config.toml
n_layer = 12
d_model = 224
n_head = 3
n_kv_head = 3
head_dim = 64
d_mlp = 896
vocab_size = 8192
activation = "tanh_gelu"
norm = "layernorm"
norm_place = "pre"
norm_eps = 1e-05
positions = "learned"
qk_norm = false
attn_scale = 0.125
bias = "all"
tie_embeddings = true
parallel_block = false
init = "normal"
init_std_qkv = 0.0381
init_std_o = 0.0084
init_std_up = 0.0381
init_std_down = 0.00389
init_out_by_depth = true
optimizer = "soap_variant"
lr = 0.00867
beta1 = 0.95
beta2 = 0.98
weight_decay = 0.042
lr_head = 0.0102
grad_clip = 1.0
warmup_steps = 200
schedule = "cos"
final_lr_fraction = 0.0
batch_tokens = 131072
seq_len = 1024
doc_mask = true
train_tokens = 442600000
steps = 3377
dataset = "wikipedia_en"
Each number is 128 + 32 x the weight over its row's rms, rounded and kept within 0 to 255. Layers, rows and columns count from 0. Numbers have three digits each. The size before them is the row's rms in percent of the matrix's.

# down: layer 6 MLP down (transposed), 896x224, rms 0.204, rows 442-501, columns 112-223
# up: layer 6 MLP up, 896x224, rms 0.21, rows 443-502, columns 112-223
down442 091:059142082162103120168160100159141082195153147140109131140110180139142127116130177093133141173124081118120113148134081084108110140133127109123132159089168201163114101094127103153111120148055098149136120149134135176105165135148155184104119164118157146136157178152135122141074075150081141109113106124104146167124114128157075085154119090122
up443 105:117147138109062167163123114098092074167089102101157112135095058092132097117113110114177084153150108161101181125176126135122172167173160083167171157099116149127138067125141149144073136090111152146119141202110076083100180089151104143125144119100118083132115134129087142121160132116211191136101128110093144123112091108134128134131204146154
down443 110:133097129130116106068132162138141154166168158161174101159163135106148119145160113097113149128109141063152133100087146180147111102148106123175119114181155097184106135105131098177137140127080109104132173144122149044141089073127122133097080157108176158080178129116213130090135119153117074113141165151129108155106138099087197117139053186102
up444 101:119107149161117102083158119168092162128084088162051149085161115099131173108123128127172148081160140159056085113170131189159154106172122128107196116089122076150170130076097122122145145148142152133111103134156132067140099117119117111135144172102130147156087094160104123149149129188139058131124139072119165125103078141112129165125143137145
down444 103:176162141149182081092136097104133113127083167109170103160135127088142168129157185153082092151074112140129136114099135115141061105089120121146126131140140137135152119172110059118134122154113075152170137139130202133056109125078120117141153159103111205158158168102144121133073130132101134091130145166052096087125102086168134136152113117181
up445 086:125108108113139231130189214135091131189120167113117053070083125104150100100106151153140121125174097144125037082131132105123057088125144115116163129140076102104091109049061132150130136143078163177113073125082134111089097105178104142106139149113203113146090152127162136126119075151121106131093119113109144093150141120116113106176127167130
down445 087:069129156127113191094140040090120136086142117075131121162134145185113080106075139082124160143125119101193150155120073125117143115159121115134148178169074101115092123076143062131079121177082128150087152175070126076094155216126155147138132140107150145139124126125116132099152137108115152153174131161137119170163148121102123158119149083054
up446 102:113069152160114067099127009141137172148138133122151146114142076153135042104178162170174126179114081063114096069159069121113149142191163139141114169067137120100145127142174113128189148122186080112169122144124156064121107145091116128101166152109116184176141090124051107114110131156161100138122143149138060178111118128141112174113116106171
down446 097:096126059134156104152074139116065104161097177128148154074058182170038117151112121124116116171127184154152114088123088170099120157107150089133078113180161126085127119156090075190120183114106073129213082138104127087116161155162098135130097084143102123151066158155074102100121164172158147069126072132108143129128187154144163097099124090157
up447 097:166197123046093148087148163176128078139086058141138128150154143128117163085121059091114082116126110096148121085099109179215165146139147084075119151151151097116099103165122142112111106145085123110120094133087105160154126154096114167117175062126125164134176135159114135145098111141147111089113122062141066116195104124145117175123119130115
down447 091:128141121145142141182090203119101142108100174092093119139112122036168119141108148111141140121146185137149182130110125142147150140105135173136090137121145144136118137160090238082141151182184177130118102126151094094105156143173165123114130122107162102071055130091171111139181133136162106178135153155092087086119110066152093151128154157094
up448 089:116067144166151102113116096066152101150127112092140108195059113113103103114120135132105151028107092219116166134087098140157154135133128092140146115123097171139108124094103073157105110151127150127137107144131125092090108199155056090146066097177097071139134123148132078119183158118138150096100180100088125119158094109124176114172077117137
down448 091:152074107088160120149146103141109081199139102174146133096148147137129113132149150161163134124140174123152057195116138129133141100101134130174136166127111171166131117093149130108097168068116169101107195094128120160130149118117057131177113142101134094055093153085135150124122109148168096150164093143128167125126176083131170150074144138086
up449 093:188145148154110102123111092102131130137127100124112074182116097134112167161102140115069123086130088127080153194175086115136102076065097150095126087194164201065150094113135081140116194115148134159074069149116161132140171119081121157113149090128099166168084137093154082111149160142149108144101134096121150144093131128162092094130126232126
down449 098:201123084184030083156143145116099095131131082067153120095114147118126097193152124126123192170173185123094054119134125114101145165141157090163121134125151072120073102120122112180127114052073169172125121127132108130108181082110139127150113136144138109175117132112092157147124110102132100103142102145124154096127100139149119127098097130119
up450 096:107140130118134130087163150092140109093090096140136066036102138153162180133136117156107135134121077122133124119093055125100109079089210058115133162121085090098188135122137158087136086178133163111072130181186144146168103194142171100120191085124144132179136157134141080153134125161118118080145159170104148108117080144141130149077104156123
down450 102:083120131155121096151113053177098129133163079179116114181094148152099123136158092126145185133140110174154077092123079131125111141108192113154139136154119078170124145169117146107128104125129130076140197117156134159127103124170093085079184143092094114165135070106100108104147124133120072139127127147124099134088144086150151133129123084120
up451 096:108211101104167174079131166122169120132117165142125122133116189133083171147168158131187176139152112151168111141118061119102118086142167135089144144154091099143143126062102135174127103146116127110100122120192147148070161140130141080114106151124098149101104046122160160051092105113139130122136118095155138110085129157095123097134090137087
down451 089:162094144139155095127134098042103126131144138062111155042176063106152127096134114154174142165105155171163065160137135175109122099156199124070104198113147135102104113119091119090141141095142092109116106123106123075078130154117179143067183168128117111113128115128120115149141126122106164091103124164160152132129142138169125114129061158129
up452 101:161110132135125087071148142117192104154104111134112100126137109117063118113130181142166189124155181142140119151083053134145097074184147127140106073105125147086117157163132152121171158081124134126089057126104096137179113111125112168058143156130149183217168149149183161120116090111142111110064165154150129133119145076114141138156142090139
down452 077:126155089178148167180132198138047144112110136137158146131090173132172136060122103125122158160099179163096173140116160163125093203127102154147069122140173141138084171158123155158097088154152089089131139135106133095103097108109144146061115143156158128134088150226135158096183108088152126132097147101103131121109115137123149080107104124146
up453 108:094122099147099170110108074133177101179132059113108165119110128089139145124099110160105161145156120155062116099164121147088156101120087057184113180133132140120158125161126111125128105116116133169093217108079142168149198162154155127131173156088114150101088108098098142108104121174136090147067156154134075150172159093113139122055163127076
down453 104:095153113173151160090107143134090173122083119170137145192041094074144131159103097149163122123099118168112182133136145110049169142140100153091147132160111134126127138100140132151159160065109140143160113087116107089153121132129058113121103114165155106144214146137184116124107137127104147192171112135142059180163117113136115128094106151098
up454 107:100170135141076145145161108149142148105085021057102175169133196166124178171148067144148133078115103156135154087118081126137128134115139141080104104126163123111093128185140152049107134133047111112189108130137120176137187075121115132102211157168099089112134138145116112168101146094179086152104101153115116129174149124109170142086060110118
down454 114:174121143060097103142139091160121114106180135076105097029120115160156157116061145144123112168127117113119103100153131116123123124176133111067165148139144124068119044088160117185111103099138121149123160188120150148113127113161098188125140128101123142140111123149104158144096159146112190194099170134132189098091084188166068079134143136137
up455 101:087158118174110159133195167116108132090127179088073113156127095104139169183185132074125144185162157135115125096078091104189125124192116163087145119086130070136101117166168125150141131153139118196153173114116083167101165156160177105167150091149174153187152128098125156171110064137145124124080185056100161187109155134101123132164141115146
down455 094:169057087095106123150125151120136084112125095148128107136172142143137149162108133117132151136151132139155147156079188124108129132150143142087125107165131160166174100085127096119151138103164157174065155115106123104173128110136139144128093153120139149156119182108112120173116138163188088075127158091077116159161142143169093134173140152175
up456 102:126190079139126150128069169112175106123058155127118146131166087169119175095199097112140090127098171167126109145118159106107149147167146111131140087138107100136138124138156071162105137111084124115129114197169125067126144144145154127091150045126052108150112128123148120155078143192144147157091135118184116141099086115124170140077164093154
down456 098:190148153096135105124117083084123148085149138126198108139180086119209147172041145131117137122107107129147108068100138074172123146116071156115085181140111098136141156093107131130151082150063095142127087074139120125106134152220064139074135156116121183146141120130207127245116171163116158145156121126069156098112159065135130173169165128121
up457 110:135119144111077165170160160126077140123112165188134142155111149141177141176123114165184137161129139149069083075154156165102123068145082115138172080096158108128177108082100099099123157163099127121092111181074095142108093159137075205103111103160098177139114034151130147138116053131109136142089108140117104110069130184157102117072159064151
down457 106:131140194072109165182132112055136181117129116175091169111149068101148103097147154122108162087183167111117160104152185158151094158138099147200138070061115134157069163151145145167096164226140064085053126092140116118131133092118141079131126118147124170159130111157062169095160129140161094100112121121109134060120138156111138135106103144183
up458 101:139125107105119137094112129102078128162121113105123142117143120121191125145091192136142054129106173126123134155108124130155170065119129097097177148126076213111188140151143128140111081166113080113157177123128154082120097164100127155116099058121129129161120148152119200104085199139175089170112082114107125101118136159092108154103134132181
down458 104:145157158169115144141132154143154146127106120144061107104083141122105194082208162107124139065063134145117164175169132136159043164087185157068157167131154090113108076090167111147095129129096126155103103132107147121147138089095157144126127141134115177088118147094110098160133139128170174099171175107105123126163158138160193099135135110176
up459 099:114095127125110203144167146086148093168060159092083115117150148057132201101152091152092154191148052122147160117148135127137069097119117085095093134126171110117149096136119110163154139169106126147102074128119129161143089169059114101100136097062093119094133108187105100127135164142192130093167145071112089114118101085058176134150074167174
down459 100:178134122082175149140129087142155164148087099188122124118106116170119119132112128121149135137142130094105176128173074085138096112143139107136103097115141112121151091089091099088168157141172103118173149153177148149143167145118129157106143136181127112185108091079179135088149053107152213137127099064111147123115167042147124118111148089103
up460 107:096150166122170110126145119109157096127136178119147111113108115120174126195146130087161062103153072156136093144091082081106133181114130104143116149146118113102159124107162147149133112147147137153083028120085169150143101182121148089107102127133141100121100113047061140162115118148107177141065136147125112122073172148137116106070119145162
down460 100:103105130139119147180168173132133179140067139133151148090123094184141125110100147073131111109106104101099135128123102176082141117096131100139140196170171156136146129104089094118145172134123164129114095132155177104101197138079117140085167058171133117101088154128074150099109111138098100140172155120142166144095138147178088134104133139075
up461 105:168177117161103113127132108122164131153146081110121079145151133156103109137146164132131096164106130103164103121154118145076099097064091178132140085152143096096165087103162088145197112224117168142095171082137185171168176111123122136153139176137069119152100120094121143078115117081168119131089178133087112114175190197134149120098130103146
down461 099:074144124150066113180116141078142228148093173176155118151103118176138119155137086161077183128143132130178106124130164180125170151123142109080112064130122107115135159134107110172130136083159109161117091148132136151203117169110117135163147149119126117127131137146114118092102166094082141165150127145126067138160136149152208099167116126123
up462 110:176153151129084172148133083110181107136115159120177085088118165126094113105099118178136120134134170101117136129129132175141149119138015086141143093123165065061135086135133147168105146134176089139115143151115147091179160149124132198140153111107127157132150105159085195126122143129151158173149064136170171125175066134106115109129180177106
down462 101:073070124141156111060104120105138165088157106165115148137157122148115169083144084122119098151118121121082141157133116160125182106111117170136066083110068138111125111165172177116119065098126128122128192065131170081145148111144162081188146150086117129132088125090082161076172084084177117130196098161178087128148115081075160154172067133097
up463 107:164130100086168130140134131100143114152093169091096095157105131116140067087100161066097129122159107245157127126152166150140101145157129156142152169071135142131128114134200134126137162128103123111115117136139128058170086148097175083167154138089086121114118106087091147165125134085194150131103171145153116064154040122118139175119159116168
down463 104:105162175179120132145146129050091080181101161071189137098149139144169142130125172109167125128149097170118117146068156110135081111101064123124117103161123120195112113119155103126113107144100116164132181118122086165107136106079113138098098201087065136134148123126174124139196079104125126158139101124110171175128114175126078112142140129142
up464 088:072110147152141102134092121096089130188128096105076103174094121136073083104150114076152104124187131120161096143114122162130126113100121109147131146129093128130184104171084107106168092107106099092069133120171168119129123113159208105049140144111088174121137100089125127123124092173110080132167104067167168114146153079075140148126129165094
down464 104:127136169166106142179146081071123075148079130131131144165112137113082082119178146115089162130117143126104109085091174030112169102108180182177121126182138148160159101146077103074112108143109146119127125146066096138168138145126084101128140114107104185104066090153142185148133111095095138079133119134137121171111119113132145083159109137155
up465 095:071121153117111119070099085173157089178129128077106121103100120120096102149119108095131110162138082134206129124130094086160121123181185166116119136118135133194157130112155131095145119113186171125145119166101109118115090126075168089123091094143117154170124123176161144144126152134124115140089113112157105119101148126115076140122193094140
down465 107:124132168105096129128130145105110125167120120127113084142166174082101196145161056108098108170142150146170130120168141093101111064135166073142164153078131097190104127114066092111108119114105090112144092082159115130160144121172124127129163087096037107148095107140153140149201202122131116133081190113138107101139165079108106175121109063088
up466 091:069082120169111087167067141122152099123122138089149163148113109145122085164150185081153140177130131149112097140103136091155141099068159119135153132098208110117132142157087191080170133113119097102131100100120112128131126055149078111124168067166142103123165134153111154094117162161133103151127169179072126182133133080040093156160118123077
down466 096:143193145157106125133034155093119081189192137194141126131114179147125132103142121140088120089177174102145210140117183122127142124146155170142116129190097103128161137134144133167118194148140062155110078126145071035130109131121144067120117118107117092120147071101126131077053073111116129161084134127170115129139162125130161111116150104109
up467 102:109144112115126166108130103122116157135103120131076138171116193132116164122157160126073159075097070115149122093159170111172127127043127065123081135128139157126156138098167135168097136092153134166161177115090071107142129180121133109132158165086121105159146122107078178094118103153158106130112107157125063098067088134122104107127094112158
down467 107:091126147184103152110182122184148165134162112092129140106092114129117079149183186125183120098133122132197088104152125208154122187166138105085141179136078083188112105174135095173103141107143083066145165101131105064101135156096140138120077187137104195110153146173129047139108114125122114119122139105112163127154146149176136126151138094074
up468 097:145148185098154140109043188134101193106116149142095113099121114165085094149155106177122124193109112135086116102148164135185105104104167089137129170166149114119117167126170133101166128103123115095173125125131158158131153116141098114165109134103115087124132122083166136159122196146167069112096133101155063109143122151129106157056167122138
down468 106:119105125146111168105169144109092091106128110133109120116163111118123171162130148108131127111073157112134120136198128176157132087110098085083133153099089137095161133100107142096152050143088122139136115118150144161082117098129101152109074154101170164148082180149147103137130066137114132159127171123196080107079076206117129165044151093141
up469 099:070148130144141160159122091086153129133090104138108114098083153162191122118114162136092189108106153110090077099116092133117109089139110113099097151125085106053120094103126125130146169143141058162186165061103147108106181110096126158133138130152162118159097105135085131172136167147127150083051203131115050152154182124091157103142124130112
down469 101:126128167143152125086103158130124149147144163180172144068175151153066166135064103178147121048147142153117088201126100122168076128122090146146153109110138169080126197096093135124129100124165123134149138188136120174128147107079145137147125145117143190125078110104086136182126135061116133151137127136152045141168157108118129140178126135185
up470 093:153161077144088156085149092118113074149177119124126118112108162088095113152095156108090113220142126161180157102154058105068114136119102160088147122164139151104104115058102125179159170106110074148114044147128085099120183164101114117140108145119177087138167105088099172120187116157057130105151119164114144120093148128131085175156113114112
down470 085:168079170141089096161117125102173119145191155161156094108127129140206143084086126077133093109097076112140142108119120143112153153082147143168114145078144144159115170107145093155151123076071154156244131145129134100109161159148152126117111134117124107110177123086114076194142150080105137117173173159143132115186124119148091087084119147111
up471 102:105158119171080115140107151148139098143123183123087095104123165130138211101091101181218080115099153144192179116117085173146144152129132143232082149136107113138160202123102110143130164114110145197143096157120123164067100122165126134129122136087110141121151120104122122181103101162128170173106146096136096110104112136111180148185172136124
down471 104:155146098144113135154159167117146114159128152141163169150094159136111166191123099098204148142075136143147145162197183143136097107114161105082087116100166127143083086114168109129140077183068148202110156133170116175088108194083138167121120096053100146163116129136103148104102129082085133122118139123094151139161191084175151137165110114107
up472 097:189170110092099144152122095118136139149101137099117100139131100102148075133139131184165207105152080071137084109061130155102111126155095134137130147067083084181156064068171140171108126075134141117200178120126126097125112148137149079181119086117108108159118102145124113147110188100131123133116145159077135082080147145119124158078111173163
down472 099:100137149150092161145131135109096173154146096173102152127070157098140148105154117174125084147103187124158142126116092132132125145116090145109135090157176135104094083099100088114108180137091143126113115120166130099186137127128141141118162100109134131096137165063082188126154116155184171114165113137091190093197137151089150115073116100107
up473 108:142133106167163182127107232163121182111136161093131126156119141162073120113144126139170159158153106101074146095085131106166106100112107138083167172139096126182092115117120119123145177118095100118121136156156127129124169117078067091177179104098158124056113086151112050118159171172115172147107220152144068127071136133144097156164092116145
down473 105:086174139173115160132129114097095125151166120128132128135177166112139112113129127148104144146160093145120134109116117207111148099202250154093177145077127122091134140116106150091044126132085119131128173125106131169146133107128148126143208138133098139163173139170094141114124158080088176122069162108180107129104118097129139119140160168128
up474 096:115101181069098161106114172134153126107128149106150126085090136136085151155103192184157115176179104143122144147137122180125136108127037084118115102084178107137202140108112155178143060137123116153132144118112035125130149136155125096168133108145118064179129058087043160144167068101114135158152080095187110109115139117113132109190146085108
down474 093:161164065132153130098088167126111132180135105124092145154154170071138116080047145173114129158173110101151170120155153134132161146171124161078103061124107105062165166114105110168108156113196183154141147109177146119128071137115114142132110119100066148136121128135133139108131148119128108145147157108135115103156135110121164105120080132111
up475 095:108138121091088107119141119108109066129140054147124172166134101120116091101128107032120111144203159137071112126159119085141136096195118152145125143153086126072123159151194147122150160138088140115120125108109119137130168127088133076148116145154136123089149103129119115089119045104109107116135094138217134146181106099107110089140131148127
down475 096:132137157109154134119111156140090181188145115153098119127101089136173143108129105068141147144131115117093108123128110099118174094110156115147091140170162168110137128124116145160160107129169201054090124145084171097177129127095129116122165141095202064171122164095119186129083127192080173112117133113123133121131122178130164137097089095160
up476 099:157148126132098096152102129106160086111131143106118182140067068127116087127118103137134174127065143139187093147098151112169121158109085130136074147150164100090152128142200136134139120090138165073095107130156115152092120128069169167160094129138099144155152076116116150098110087138176171087067106157083127091118091171097158156169138131125
down476 091:133190172124201152113121138106104114085098100113111117178086086114152099095082109108120146075112131111084119190078117087099132151112108127132083083147059145115065095118114157089153140123164175156093180102168110143125154118120090140107158026121138118126115158109162144140158136083176140210099147140108089172131083132093141138149116140097
up477 101:143115127102122156121150157138074113120137120156115138167107217137159054117165127099158107130132104181101199115150138120164140148161127083122145164153161150097164113143170155104136177160122156092060177204100053142115107185134149166114116053167176110128116184110115140154094122086160099058144080177109136115117109156059112094137101123168
down477 096:113131139095167157177117119095159133143105164105104116119148117087125135107128132208142144149154128144166110168165204183195155148137152131118108118122176119109109095162112115142165124066114102139117176117140102153163143083126130106146105103161114091177129042146100125117124086053125066128106112136135190161110095170165140204105132119110
up478 096:157189128144086102125172083139113117155134143118111120102113164155126127046126114131123120162096070147126134139118141119158149160193074153155166095118151116122140140096125147110109127130109165175169060192115059140113176120133130090125084094084124151129118063121201088115115144139105140166095078139113167130143238100140107113146193157103
down478 095:156131123175092115142123143130162154118197111132139110076127171185162139083137188077131147078109124140019143039135124155114084202147107138168075135143146135122103134142164118144115122083065161124115092104173110093193116095122131139142076107128167133081148130162124077188100150155076148100192160139166135141107139144128086166111127119145
up479 107:090152194144139060125130139116164096079148170078109095132175169135137132089106120114073156177062141144155113126178072129114106093169125126155046135104149162074159113140091134091120118092088097163101144111142174090153106130120126152064133097121151162075153090184117102087148115156087127105151145111129096102109121147095152121087145175117
down479 102:132047116109157117109151137148141086107185132177109130193167124119090121153100131144117122162101114113148062143151162154079112169142151140119151140068121152096144116106124150124163156161104101076199073088094165141124106144149115159095057119096123124138148176159100156193094117152153152135138091120190127118199157118132114142125101195136
up480 100:105043132108138109144047165152137088140138133167137110070082135085042090102150183131123109149151088162094156137068092182133186141174199107097104105078195099145134100131123092128129140121092148112168144166162140142169163142185140109150114156122177098130133139112090140167034136134080084131105145117141118176110153138102120132152154121107
down480 100:211139136120085146117107131157088097091088160114097079123111120080096105120118123148136079160130119097102157056135133174133108155171156103129108114105106117127128101147154078094102136126137063129129103092106097109103202143138141145065137088072137155081107091190136211091138123173093089160112109124102169129135152026172135100154066122099
up481 085:097114102180079144168163120080078202139110103132108174090080107138135128129129150166120134097134093090127080076157164108161179143093188121172193147117097047101114092114166085127112150067127091089086083099152089096121111125145077201103148088135127156149108110144143138103157108160108127177069131114149117136143125069080169124116102103135
down481 091:099140155110099075081089118153156066141128183159126073167115098147110082083095128126069163089168140130122188099125119139107124056070140048069106065127095167110157143123089104069130106124072095137148097129117153139143137137145139095153094127100161101175094146097133177095162127102137104156090109125073102139132113103137144155121124091077
up482 099:167098133104092116086077131107161176131152104041135112136137076133188144151070154166129177101131138146133133134056113165152163148151127117125097140136108129118136116116122071124140107147159135148116125156132065156114189133099146181163120094119141157073172091142183125050131097136117120151150169120125096111072161186128134155131185144115
down482 091:170118151145188117159171135160144152157120111186100123147142166171094135076125109166132044142139137126072119181099126141117126108095085174136143170161156192134110129134141172128149119158105106126105136162172142218134169113160112135118123121188123139167139148106078122181117174111156120125142098115127173114202104058132119159136136150073
up483 099:160074122129131131144113127165110113145106128114182171150114114164113170155142138185122181133144152188160056102113147107094132109153148172180161126057114069129122112186059103129198113113175089085151154092171111122119124095099134139135124099144125101177161153130131136110161181142137123089110144131135125132071150109135183115052153127094
down483 100:164107141147100140178098144147094126138063090138100122162155131081110105102155152087177127139144084104103137165123174217092195109113096105089125097114140116149159116138161163147104163185114161141147148113097155133097083096142117120112119093129148129149116104169118135133094159083148052131124105120097115156113170117156113130123111106135
up484 107:184110102088104137148116126082140103117126114141159203171124052125119140165120101133175097202150110105089130149109115042146157124047159127149106100161071161125085107103104116159149199168118111118133133119209145075131077098159153079195155157130145143161136138123141173093150124179183091190098104168111123134166105162053115153142133139114
down484 103:153118095085118123144107136171135123132072123137128140128116135112120122173107105143163121164161119122181070073099138192121141058191106131087143150135119117184104099066067124089142134145096177129108098141107116110163057069096101170153119142122142131134090111145140080124118134118107176161158110128143172102128113131103083113192164163153
up485 098:106134180205114129076143141155174146121148153146110166103102154093200223071101157114111101093136119109123067092104146112155118132117148175116127100129129064112127087126141118148162087135190155107103113163102167153156160118133084156106141127109121183197106144187155193139064104103084108157167172182060120090137137104069126104151102129136
down485 091:156136057116157050118132131075080122139119130082184156128107126126137109095089080157114111148158138170133142122193114115134128133169136175144100130126102170158157134127116155168154094131076100140136159171131106143084127154153135121141127145168130105156183135103149128156075135085122170041143074087127104173169160095136188151128167116127
up486 099:153121112175097100090105138140122121117155167106182199114176177148131113116094091086091120144180112167191128121109080130141144112150151117088157126144075153143104131062127122087119171098119149177172116120137171176164192101146101178103132138138158110167096060129128120145116187145119172189141090122134129118105104170105162182128159154150
down486 104:135125196138148072163107161090127119106109149114083162146104149162088062153152105138126111181128130074165148105116141163110096135188088120119141176103114121151160122134149126090106142090157172084202097090193148134064121124108093106121184086130114103176045112065118158110108187099111183142143111096208053138114160123148172115090063157161
up487 096:085152206127159134109123151063109108160113125092088171122084158126145116114164180094189185081079160119187184101081149097204108085155111125139157147090148062036150160124127133158126153132172180093149074120129145116114129165111133093116120164124126141147144101142135194108122126143182128161136137098125147170161158089064163141145128128114
down487 104:103138113130119105124153116168073118166137156124103136124176113121187135071122151111137118119094143116098107105132137169098104135150104129145108121090121155120157140095106101191106126217117090081148071102071137159159051168154088173116068114166101123158085081134098114091146091132126168117171118144131119136110157162092114137113155153090
up488 104:097130117162164150088107125104149178165192111185094120186182149136057149147187092120124130159134129139147130102168159129157145114135149180149146112135189112082095097094121108167098117114115152130092161111084153146159092090119158091152135119128080181153115035121101137132223157168199105183104088105104080088150197147100152156140116112098
down488 100:067121112195110117130180104109110051151107141123117199182140119101142136114065147136137138098162145176133074180092144102144108149114142107111107120137103153121103109116121128085133069166115137117110135142127169129180190119119131043108138080050115154104176117149161113148153140186108167151232092152147150091105099116149115096198153113101
up489 093:130159150112102160089173104123089134081093116123083117154118106118175110103122117081116182140151108122104074099127138155131109108068089161133113060118143110134084111136097133109138144125181156142158081158149147135226162117095167134163097172105098137152114078165206105104121112153162135123134043148174116108115123106146086172136145162146
down489 102:175114165142057127156170104088192141123137128180175125094082146161124160077183136149115075099127124084130130097166146142173160176120137123133121183090138129123186106153083134093125118147183077164102164158127115131129100114125135042139194099143144126172132170200117085079086140128109122079164133117055119150139117108063143067135139087163
up490 082:124094121078089114137175098065220103092086148181140140149115140119208120128181157110135147157129147110197085136090152155189139167105128129139130113094087192162110138132133093086105127148185118100166137143162113132148162110120157103108127153176133129125110098153124118154113172169125158083154145133118126132104105105144121139079133060150
down490 093:089155158128100154158144077152141110120129193161094161170126086136149088101100091228115091153125133048132142136138112117135209087135116149120101135119098100073170105166134148132165126182184127146114092108096145140113068081113182122171109162157144083134135154088130135143130097099118133025132121109113106093149187146131148182118075151083
up491 101:069143113164108197149095135128138169110152108116109129165118099050064107152104164106113180177165139150099135108106105121094125140153097105098122126101124105139097087144140197081165116143108179145128111111137120102113099147144150143104155144188154086112098117121133152070120106134169174126137140127128133100140116090086172063099140054179
down491 082:172156074137150102154164147166094106152066135145166142136170128146171171142145117142147051166075101100148101137157171168092075168144154153137154157116119123151171111081080088149031101127127118201196094146123116158102137071061100154086125075118104147068057136157183056123119135112099108131109173127143160116145145190153074061157094159166
up492 102:144135096150118161124084185101102103146180126064154202113138085113195085107133110182115072150100110099110110096135149123113122112135152142058177169065115113140135120113136168144113160136083153133087109140121103123090161154143154116192135118163076063136136121103117139065123084073183108155090095111124093179136110110139118153134135169117
down492 112:140126107047121149115127124151100105099108086135068151162165136142104138185133132166149100114117113158152181152114117166145111058116099141125116113170112133141120128146140073196177157133142068102103167109129100164162154098180204091137127155187148112182104151134054118106130151109144116129119091162109120135115182107127136109142189075136
up493 098:157094108158083179113109039124176122065115138184114127089073128169159091158080111097160146146106077131145129079168103146157142096117124073130163124121153141041144090135146105186092117104040108195149194103138120082147109116147160112167135122101088178107091183126162121128143181129081171158129149098136147081123139194119113168130144077190
down493 101:145180136114149168128134228106135157136139163176170072130167118155165120100147208210063126115173108070108096141105137126176065074159132119132160189159162169176125173079149103099174183083095098064089120150153116131127138140189162143156147113093151140157138071116163091109115176152139113146183081075127134085071154106153074093136120150077
up494 103:118091183206118159165143125192129115103165114095170060134088124134087088147114108095094107146115181163137198127114173164166138161152180110158160154121083150116106137120126146104140097078154130129116120123107125164103070166155089052135122115165107137136138153118136150049075170088089128117138099055106127106116032116145130134131124140147
down494 099:150134112117156178098107147178142125122116119161096142136157134106205125159075107163132128141169073136131156167101088093074139140171142164079121124164064135098078172144097137129121081117157122062122098108130154160168144083076180143127139121109171173150104120113101095143174129127109150131081156169124084132126105115116112113117165198110
up495 106:175114097074133179160149094113095134097166124135107079125095112134140106121175134108100139138156090137161159062092110130179094054161055145146134077128181061136173070109125117149092139125113080108108131095131138163138115204125084121167168111144129115135142151158113142189094128142133139154125098162134144096126114088126127118172075137151
down495 096:135118118127118136147090150107110111101175128171066060127094160150157138135109168098089163146124115192128125126140133121158130126111077070151111089069178135135148165073164192106042098115102185124116143115163141181135143125141119180132091162189124115115203118138125160112090134096121115211148151109126170130140088184163153101134182153152
up496 091:129110106082110070134143121122092135169130136158142137045085105096069099140058225135154146086173142096128089166098142135099131098172165131140123096158147101141152163117128056134130098125169200166126120101091060160125157101127116111101125117144144122096124108095108106105118123156153135124150171180115130070134130086129180083134151135202
down496 095:145085133145138182163094125119129234129119070076093124161149118165161122122151114102124131116149097158161148086128150114139143154148128108104148138159138118132114072113150182154120142134111115134148096130160139144142086176093145156161111115141083168105128132172151166058121120122154152143143118081131129151115150104163131113106091164043
up497 097:131161171093169125131134153152131129190132135116165148137138119136119087122066079150130119130020169174118189130157066125123100147165106088152095141155077105140141165109140140100142115148192134161148143144073086131129141167108134156171117157116105169163102122159130085108091165090114135161099121162126102110114116140167131202083133137152
down497 091:122100159165121162190122133162114149180121094133155135138152117187175112136086138136161150131110052165105134158116067092117146180140072074132104142164129094115080097100115106166128171138162118126147117126113148162171158143166133160119130090132085149114137117147173139158186140125078149095106128218113111134114148134140106107159071132122
up498 092:129107134115112133140130173076088084143084132133110067137074082105144149122083108157129113157117108108195173044157108118163105185119149166178157085082100147167180130189139135100108188173080154137158132091142133111132121141082132151064147112138103161070209125137141146066102173119152147133190094161162079095152194144159151048056126136119
down498 093:104130147133072144073160076148162106128059143095125122116099093149095167143110106138086091115121106141132151113125123118054137091089107156150197113101113110101158208081139096112157098018136095127125150170120148094174100118115139184164157177159141154108176128162171108132103189148126118179148130134121147143109067121069158094132149161138
up499 100:130174125213099196156148108157165150137098108149105144096120065100123148099113131106152154143189084080148178120132138160109154067214100166126084137136153142119087181088105088065137153178151105058120128149138125120201112167091155076136141169124110064096148065133106116142115102129114142167146147130123131148106137097137175122068102146134
down499 100:160149109209071130143119113104132114159138160127101109112143103116148147145126154148162122112187074093116125086068061171125195104110145157043095084147131099186150189143159108105167089134125060129108128140125144094182160081068117146074099148151103136147120112063114090112144157136136098138150101180088107053138152159104108129143078171167
up500 088:151088160128147169118165216103103155072101070116126153123072161092137121121131168149133103126175197148118048092100067080159123078104042123114072169102121139152143113108165118092162122162156085140077153133181128124099141133093154182124163154156155194110082120178150116115158102162115115129160149097131113091111129173104126127110074095104
down500 085:195118094171176120133099124112146152163135130036143105127194101147123157110129099110142091134077108102186114128103117136151079122081169151175087119163152120095131070137131122142089179119102149112143186149180155119146144114131151131190112163114155108126107125142125128142120089100122129131114153196058101114140160096134139095117152176121
up501 099:098176133126156154095126151138171173140133133189143135099145119052144104152101139081119118127108085124133128089178120187127149146141113175127136108098069099161138105155101093109160140123155096122143121125159079147099112128091137178153141098150192148054090141100105100132147174103147109141090154145168104103107133228127111159131088155180
down501 101:067107107082123125107067125077181114125100098136113093126179139142140183106123115179151094074166101157141170116098085121187070115088092147097131177083147141132158170097144139144109076122115106155112134132126160088107105082185107081148153107089153142109079130141091134174199120084198114126156106145101155149146083168127198129076086144143
up502 095:192149159122092156147072175085178116142140148148127117055099118121106086142144135145136122151110081114156105158098118092088091100139092166122151109101137173101127119144166120122086116095137161099133168147101134104158101119155127152116116115122129118093086159185187148127114150145114253137145109149104115141204195146046117182167115158210